{
  "num_hidden_layers": 12,
  "hidden_size": 64,
  "num_attention_heads": 2,
  "num_key_value_heads": 2,
  "head_dim": 32,
  "intermediate_size": 384,
  "vocab_size": 6724,
  "hidden_act": "tanh_gelu",
  "norm": "layernorm",
  "norm_place": "pre",
  "norm_eps": 1e-05,
  "positions": "learned",
  "qk_norm": false,
  "attn_scale": 0.177,
  "bias": "all",
  "tie_word_embeddings": true,
  "parallel_block": false,
  "init": "normal",
  "init_std_qkv": 0.0168,
  "init_std_o": 0.00343,
  "init_std_up": 0.0168,
  "init_std_down": 0.00343,
  "init_out_by_depth": true,
  "init_mimetic": 0.5,
  "optimizer": "muon_variant",
  "learning_rate": 0.00826,
  "beta1": 0.95,
  "weight_decay": 0.022,
  "lr_head": 0.00984,
  "warmup_steps": 200,
  "schedule": "wsd",
  "decay_fraction": 0.614,
  "decay_shape": "exp",
  "final_lr_fraction": 0.0,
  "batch_tokens": 16384,
  "max_seq_len": 1024,
  "doc_mask": true,
  "train_tokens": 108100000,
  "max_steps": 6598,
  "dataset": "wikipedia_en"
}
Each number is 500 + 50 x the weight over its row's rms, rounded and kept within 0 to 999. Layers, rows and columns count from 0. Numbers have three digits each. The size before them is the row's rms in percent of the matrix's.

# v: layer 5 attention value, 64x64, rms 0.282, rows 32-63, columns 32-63
# o: layer 5 attention output (transposed), 64x64, rms 0.247, rows 32-63, columns 32-63
# up: layer 5 MLP up, 384x64, rms 0.323, rows 0-51, columns 32-63
# down: layer 5 MLP down (transposed), 384x64, rms 0.118, rows 0-51, columns 32-63
v32 102:438498444516534467469520452437460469501395453464466551488578559479492546531591384432612521560459
o32 102:537463473489527417520524562482519529561540561538470432466528508445550516499419489578403493456566
v33 105:459510399543544515579567521497573485515467502433483474507488551492556509473561492504436429469478
o33 114:504529533486512429390525458478439424522564500586481570560455479429513534541517508490488529530499
v34 080:507525593535509370529394601432464576470471596552544544519569468516438474482505516440602448505433
o34 093:472517419454546577531475526484563463617453421496542416539539515412564519555497483536487507471489
v35 123:512441548570481439497442523536599550601512538501538607446508525460426479540529470486453596496477
o35 127:489585523546517559514606507553396455468496479496532451494557424380520469382504543552539453431495
v36 102:536458475470540481429529480514439555495538493556534599456454533510535474492492462435487510562498
o36 092:442569503493506516533526523418530528424553609427450426517495476482507439528483532588463482507478
v37 118:598571591529485463375521452498466503538505494444439499504457514606538565562509616498473528426488
o37 112:520443508479474523598534480557506566578483494467575494437457489455456401468542469347547497572586
v38 128:432526466570557461527452520472470508478501606509509448657457441487471465558500421530515387528525
o38 127:444534488421452522460510434444503497536485355497489571480519593520521529468489513489492580448551
v39 111:541558558511475501414550534522528567431542491588485484493518508481520582436504480432561501541419
o39 115:547424530508461569552503478464463498601479570439497469506387467420557436605558466583495450553491
v40 118:537530464526507527476536457568544418496520448411565435535604462467454500563511500582573555487446
o40 125:527501501602442466537504510483443489510538492634382544482456572498474483412509494455354495533520
v41 115:528477501572406601520556587487543459566464525501467438456566465470473560485456463469503517452535
o41 119:500486530512523527456464477504430519436649468522483566554517560464507476526495496582503519573520
v42 101:476516469596542404561573519470556512416575448455564515485416479505566506534438443479535515547520
o42 115:511536465436436602490504502474487473592463515502461533505420549476464481475485526516552543510499
v43 106:468483530508402467499526562532513464477525412527489463569459456468446500463496501569465470515526
o43 118:472588522469500504469477459501415484541529497427506519446548520549440615495483526490536454447448
v44 107:539429506579517486444501525453539519428447480409471534528532583471448511557458434583471587489480
o44 108:422607438505483545461606479465411457596548527465565485488497481396504513445559527441489490530493
v45 128:546463407461511520518570529477466514608497498586576546465491393456511474442538472538442483403453
o45 129:443489584574557441475569444570526477449490533491415482526514574527468527521496481568525491442479
v46 115:462472573521467518482521502475385446562358491498486577503529540543480590484496406444528494550595
o46 115:445471469433456539554431533543567574491559492524498485467522471405588459526461561580588509514513
v47 118:528513504517550461461475479433504419450499452445480456603585379452428472585517496572558441595515
o47 126:453526471509455480588525516559583514637414490530472530438515588513494506472467537485434513461502
v48 122:452523548537549403512546531465411394512572510516437440525388472500494545521458479453481517546556
o48 125:531476507442355519549498538531523543524385529513492634497486553478446429557487520544537552526572
v49 118:383506500485485527554520480498522393536557509457539422608460441567452512460547471550429548580506
o49 114:582482570479472416492457487588488566451422442491473581491535482574560477450438516503481466457489
v50 104:500477434600633467585447414531455571514531486493485550496466460487459560477520434500612622526502
o50 097:530527516464431571501567518445467532497484542521511401494507564425442471466550518497387441456516
v51 112:626513492494498521447531495456446497458477444495583559480498505502573434546453500508456387456613
o51 104:382550444542481521601526501456617441522527512458475527508499540574434538545557546424589538481522
v52 101:510467435384525532422533509489460523522512413499402497448530547566464509549479552498533509463487
o52 102:505480515490522466468461478549465512497584675544556534500444485546482526469415465536516542508545
v53 117:517478568516496501461354494465493483552490485532370444452487478526523483492565589461543543571484
o53 119:501509535457497516553518526533467577456548537413641511483525549480480539556468481468468518531463
v54 122:446510553517479541525526499571531509543386498511450464468400511511478566464492429600542488491553
o54 130:492436533514536570473440457478540467397541447506458603433529451482455470501536553430507457495403
v55 115:472431567636490497485539469458542467549533530488549456510476555520496533510551504519536509474440
o55 114:518528486432461511483497472535444472453511415534528541508492527368588480437544457474472517567471
v56 124:492488541521465529442593412522419479534552476558489572515495510550462470565495420605510504515559
o56 124:492482501489535476610495406534516529457520543472466502456489533407435439516489542473576417454506
v57 127:523422368454501559569418543477528494497476506584492528542507501474516539465533511412449462514536
o57 128:462522579498494449386457457536495507511491478436581490503450448525581557570543540567610496462503
v58 115:532560543491425480556477482506583426512520565491465515559502544403461514579503469391566517511444
o58 124:528390525532540509535484497510468489485472385504533445514469463548564461395488542538607501432554
v59 106:539367470499538560458553508380448461509446435519582383492482473489470522470445492504452490536553
o59 103:449569541500503413514475483510538461436488603496487616506572598514464504496496500571497579476492
v60 113:596523513506421481465462488599414532533491525459481560454498550496540499552512455522503471450567
o60 121:487519493535499532533539508486499494382519508623511473414493542500507567550482453473489462521583
v61 130:425566586506469515550497539485491369513393573496506451468422514503549503595428542509411536512464
o61 134:543447456454530435415484517473538570462523362521511496530499520536450461418440400473556580581535
v62 114:536399519497454450423594473445563517497482512529578497598568504543431545554439523499477530477504
o62 120:499570494515536412515451468519429542548509434469410510467461474391547421413463513552545466519543
v63 106:483554548556627526526520518476590530545431540526439473431444484523487540446468486561459575560543
o63 107:571524456544452587497564482532518497529455413522549578532431439394505416600541513457462479557401
up0 089:541443538481580491480526441530478442524528607463475520556435479440527480566434453655601469499526
down0 082:540487540407522433471464596530505518545536563496461471543499498488510538455478555574522526477452
up1 100:616536484397481487569482474557525494481449579501429504386480512435543530505512472486438578486529
down1 095:562517476436545522538541553563487549383469514552508437445541482497547614434587456473471527501488
up2 092:554462608386517489509575552544443476494474496528525533520475526528498587441406493449502538495501
down2 105:516571513508518565517560428432423502523438408576574464473483468449497455615496503469488448561440
up3 105:521425460591456530486515489572437447526545517379449477555573528581519474530462506559512441539499
down3 105:565422542494509497512478473509482511547514516492449529562498497478356524484509537509454476611504
up4 102:578493443548548493608528492531501534512455464432436479490535449482534409482442519440522438542512
down4 111:484513510559451522400518549501498484397489551509601447446607483588488553550512502562453506429479
up5 098:474517444466503549532510431500523509661503507478424514473559523475472605549485521424437432383425
down5 107:475492598526550535457569442528479572478427480518446533455401448427527538414369504443486462585499
up6 097:448489499548496456462469459478509587566473517464500558479520478509448505445541604421478439534464
down6 100:421526460507435572429415570548518387440485512542508486459519531575460606497439502494496467494507
up7 094:568464454492456457515528545503540611503446429620580575457555530497416445524454476571498491435524
down7 080:535591449523601472504450526461437366470430508529473452459574486498547580522539513435486548525546
up8 101:385493457447529564565497540464494509496352429513491490469505571495519562452553538478607469540461
down8 110:480543570497572479480448619492399502452574495567562454486461437441478525552540425492441547483549
up9 104:466561481522436521530471553567507521601454429447501512453582499598517589464502371533492509519523
down9 123:528450542451490509470379449482538558492486436514452518513379469513544532509419601478449515391550
up10 088:511496428426537493577520474565454585543498483448535488434458477470618444370466474486574449452483
down10 095:520580484546502611468530525400447395500509499516436507562472561551561570574448526434473462487483
up11 114:555433422537522484488512447477460445472427533533530509441524612555504550466403612469525429495519
down11 131:525446521508539438532470507482501407563569449405515393511477498603523547500474512510424591501548
up12 111:490546504405428514471592387501519460543503502548542590520486490552416579533574464438549465490439
down12 109:492513429645513501531497470452499471469426496477468485500488537499548493533547449473443496502489
up13 108:475526556525469618498643452550547480455512492414505519411483488430385551461532563489445476464483
down13 101:548511460531504549467503472523515499476383529547432516523548545432457497463546485555516598482509
up14 083:563496480554442438610474540519559515590406476564489492510494400567483384603516528480518472538474
down14 088:511575508460494480430503471491467501549489402455443418566571566519515531436462515481464536476470
up15 105:492526497550551503461471571479571427347524462556458413508473436457543474416550489428491469499508
down15 091:444478461461460381532449470558457606598458448389538511485523522529503613630443510521485510488508
up16 110:345539507513517575529572448465518475458595539475514462486521590497492536600579506489541501409490
down16 128:489549563551517495506441516562510400609516508412466512457507466533521499446499505569498426585503
up17 103:472479450477372500565480561448520587506537602512517476466460463412495519448562483482560468437570
down17 095:586471501488575486490529478433469440570505380561569503476490525592531462470425480533550582475463
up18 102:442493510537444491478504489496486420588561491432548497442439478445446569527455446547552495458510
down18 093:529504410451515509515486538460553571439516506507397517581530444489462533581470589594446498507499
up19 113:474427524489502473488456432525469512505490438589411547480460595521470515460499504541477533607570
down19 123:515491499507576504529607479525466552513535448601446475540560515510497488444470533554520526486479
up20 103:438481483521582495623473498535552521441507511499469494507543472464587389423399537529547434476534
down20 106:476382530466464585573503498419464490523548565463559466484534473614489604506535424492451515521476
up21 080:528523490514457543486498521460526444465458480525497483550470511519494539452526500508441505466490
down21 077:511527409500454562473420532478501528549506495519437429597497588542490555500535450555456500504454
up22 091:565475489495577533423472487444619485499478514477464518537438421532468494502492460479501464504396
down22 085:524619529543480454482515512435480516534527464491596508503495520438552497431484579480534447518584
up23 122:426519462475434531547571478425556561495469475519607463521454425471462429581622532582561506538504
down23 119:610499407516437551557562529497473492480555543515590524485595509466524481442494481494541424552462
up24 093:539445532556578557498495506574502459349591556607523459526438521487510492393520491436518467442514
down24 094:476571433522409374573471473481538570546397525489555388359486561507505496550432474515494484545489
up25 117:429493452449570536483410427532519565528477485507535472466499412511558491535479460552519491439453
down25 117:504482565432374514499443582509494508459442471472532509541518540615511489440519515468540502514439
up26 092:516528433497540508485518522465437492466509431471550413536518351497524444489519531519580450535422
down26 077:520470527486490527465531535469458651385528524411503492380530412495503445473517541478537505476473
up27 109:552519463606488416547444567455528448536479511489475420428516543541446575485494435479477477528512
down27 095:562551520540444597490504466570529430480484419497508557534516431513466488551488564475591520483571
up28 103:478449472576539382506550615479558520511534479468570507493505445514482517562501482539549505585544
down28 089:418557519586516443611459433445513543503436448526527520518509483392539473472467492541514570527478
up29 086:453502609579494429407516577461491531489508501465532540603585469488480549562495508492621450462422
down29 091:470530439553469556502423583463472506521487441551579437500501472487532500535518535580495430528523
up30 101:513408479486528559505477505517552462521447523505562437502623498454477398528538590479537504509464
down30 086:487565496523600558540481551492498459537465358424439529493539489508523551519431465513593523441479
up31 104:467505505480369526507552434490586524518468489456605499484520525536509474610497464495529480532547
down31 103:459467528546481498466339569575459521431508555514419465468503504582545561433534538512553473488454
up32 114:541637459535511384491413521444564503397555491485501484466582459439519484568554548543601465520420
down32 117:496518451548509585494577522480483562590484424528488536501465528535537490382511471519361497462476
up33 115:504511508468497469489533458565417515534425433565492608473447640497551521529459594490603456485491
down33 126:406465479541401547477502529447451494431538523511479434506423492355508562526501496511489583548543
up34 114:558525452466452447505480476452572414571461588458564421450427479451445505606543451568566536545528
down34 094:519400455508504475491541576535576514517442567528408509561401499489493556436475553465556488530504
up35 092:409472473547452571600502475431523493460539533515543518441524579522501518633529499456489433538576
down35 084:514502492531551462456448493553511457538519504529455528472527523424488501449360550503478501505501
up36 098:522532444514516330491454482561554498542476512383497488491496443558531545545469458482479452468563
down36 097:453473430571500639441461507503507536516508458482451473485515480370559466594494465553522539467537
up37 084:512461495485591537393413448467493454451520521554435477556437478464502573438431409512564408577506
down37 103:553522531547433484524535500450518453497478591393502597414434485514451491462553518440555408590542
up38 123:551535501500531534540440543459502482481534515579583444393483541503481407470427565485491432509520
down38 118:491490475494549545458495441503476438540569461547495486399512546594445408620510473544440543520492
up39 133:449520537408448551481475482437483532536439427539639503490416416517476554548588485497511525447523
down39 129:617524432543454543466552470363517459465505550486575488527463552527500460471518492548477480477449
up40 101:555400491451475583402449457446540540437511461498538586488526464474455421586473455509565554559499
down40 095:457529523491493477447520478463516508540420465490474460446349515521576537578513390448510553542486
up41 116:530463550573546432469539441428481440542490474434538534445520537551500534602519489544514464497435
down41 125:519479458434568508576505519519450508546503537476517492366505562429534421485495485546422466599539
up42 129:435427605528560558557554511541444518463515491447546544534529580477547580500397578425506468488467
down42 114:490487539502442622550576461497439501467525529401445528491523464512460563568608443538482458467555
up43 115:512474515622523472568479506483488492525553416511540475452450434473503537447438462451465507494459
down43 119:482521543488421488524580489500361509462568583491611496527446514558456494425442580448459472495549
up44 112:493502547554515494537539531598512486448502443554461466560530526512408445441539552482523489476462
down44 111:550547393425521470507483462487478473423532547456494434488538532502503529520479476493571501438464
up45 075:444523421529462580536502489489622536455439463542488521576412527511484454512658466524474461525542
down45 081:423508432472435360447465578547607595559450461475506440452430499578502461502510496510573499437526
up46 097:485506460529507546526510492484560507527568534568582500422502520538509422446494442493419479574565
down46 086:548485499509429596554523417609505424474546574435469469515593539421492546554522566452493491453531
up47 092:469526448570499555418551565449548462580483391473593525506533490574450469475506550432517481573425
down47 096:445506537522465506467449462535576471552501450443509515555435587483425366619539506562520512486497
up48 088:530412489478526464535590456542430536538485624504503415424480527440511442537506458541501395512570
down48 086:504479428458508479482459528512498558429520471512486530519483524536505469610498547505491522523509
up49 093:497450569490558438537481474568506480553449546523644540496478497508487545485407442443537500478558
down49 101:501431451495377522424601480484572478504522506473393503470598459445495518428534555445468477577450
up50 114:510445458440549514457512484546605493547534447490504553463537486503564514573503399446426515518529
down50 100:422510503507460366512480514441454486523502535452472564457504540500446503418455562525541385516496
up51 083:530508464602512524417592494435395465535538582463542400451484481539433514472542484448524428460525
down51 079:393503474481533502513535537472477558474402454561487417450463515521508499534464485512574467470515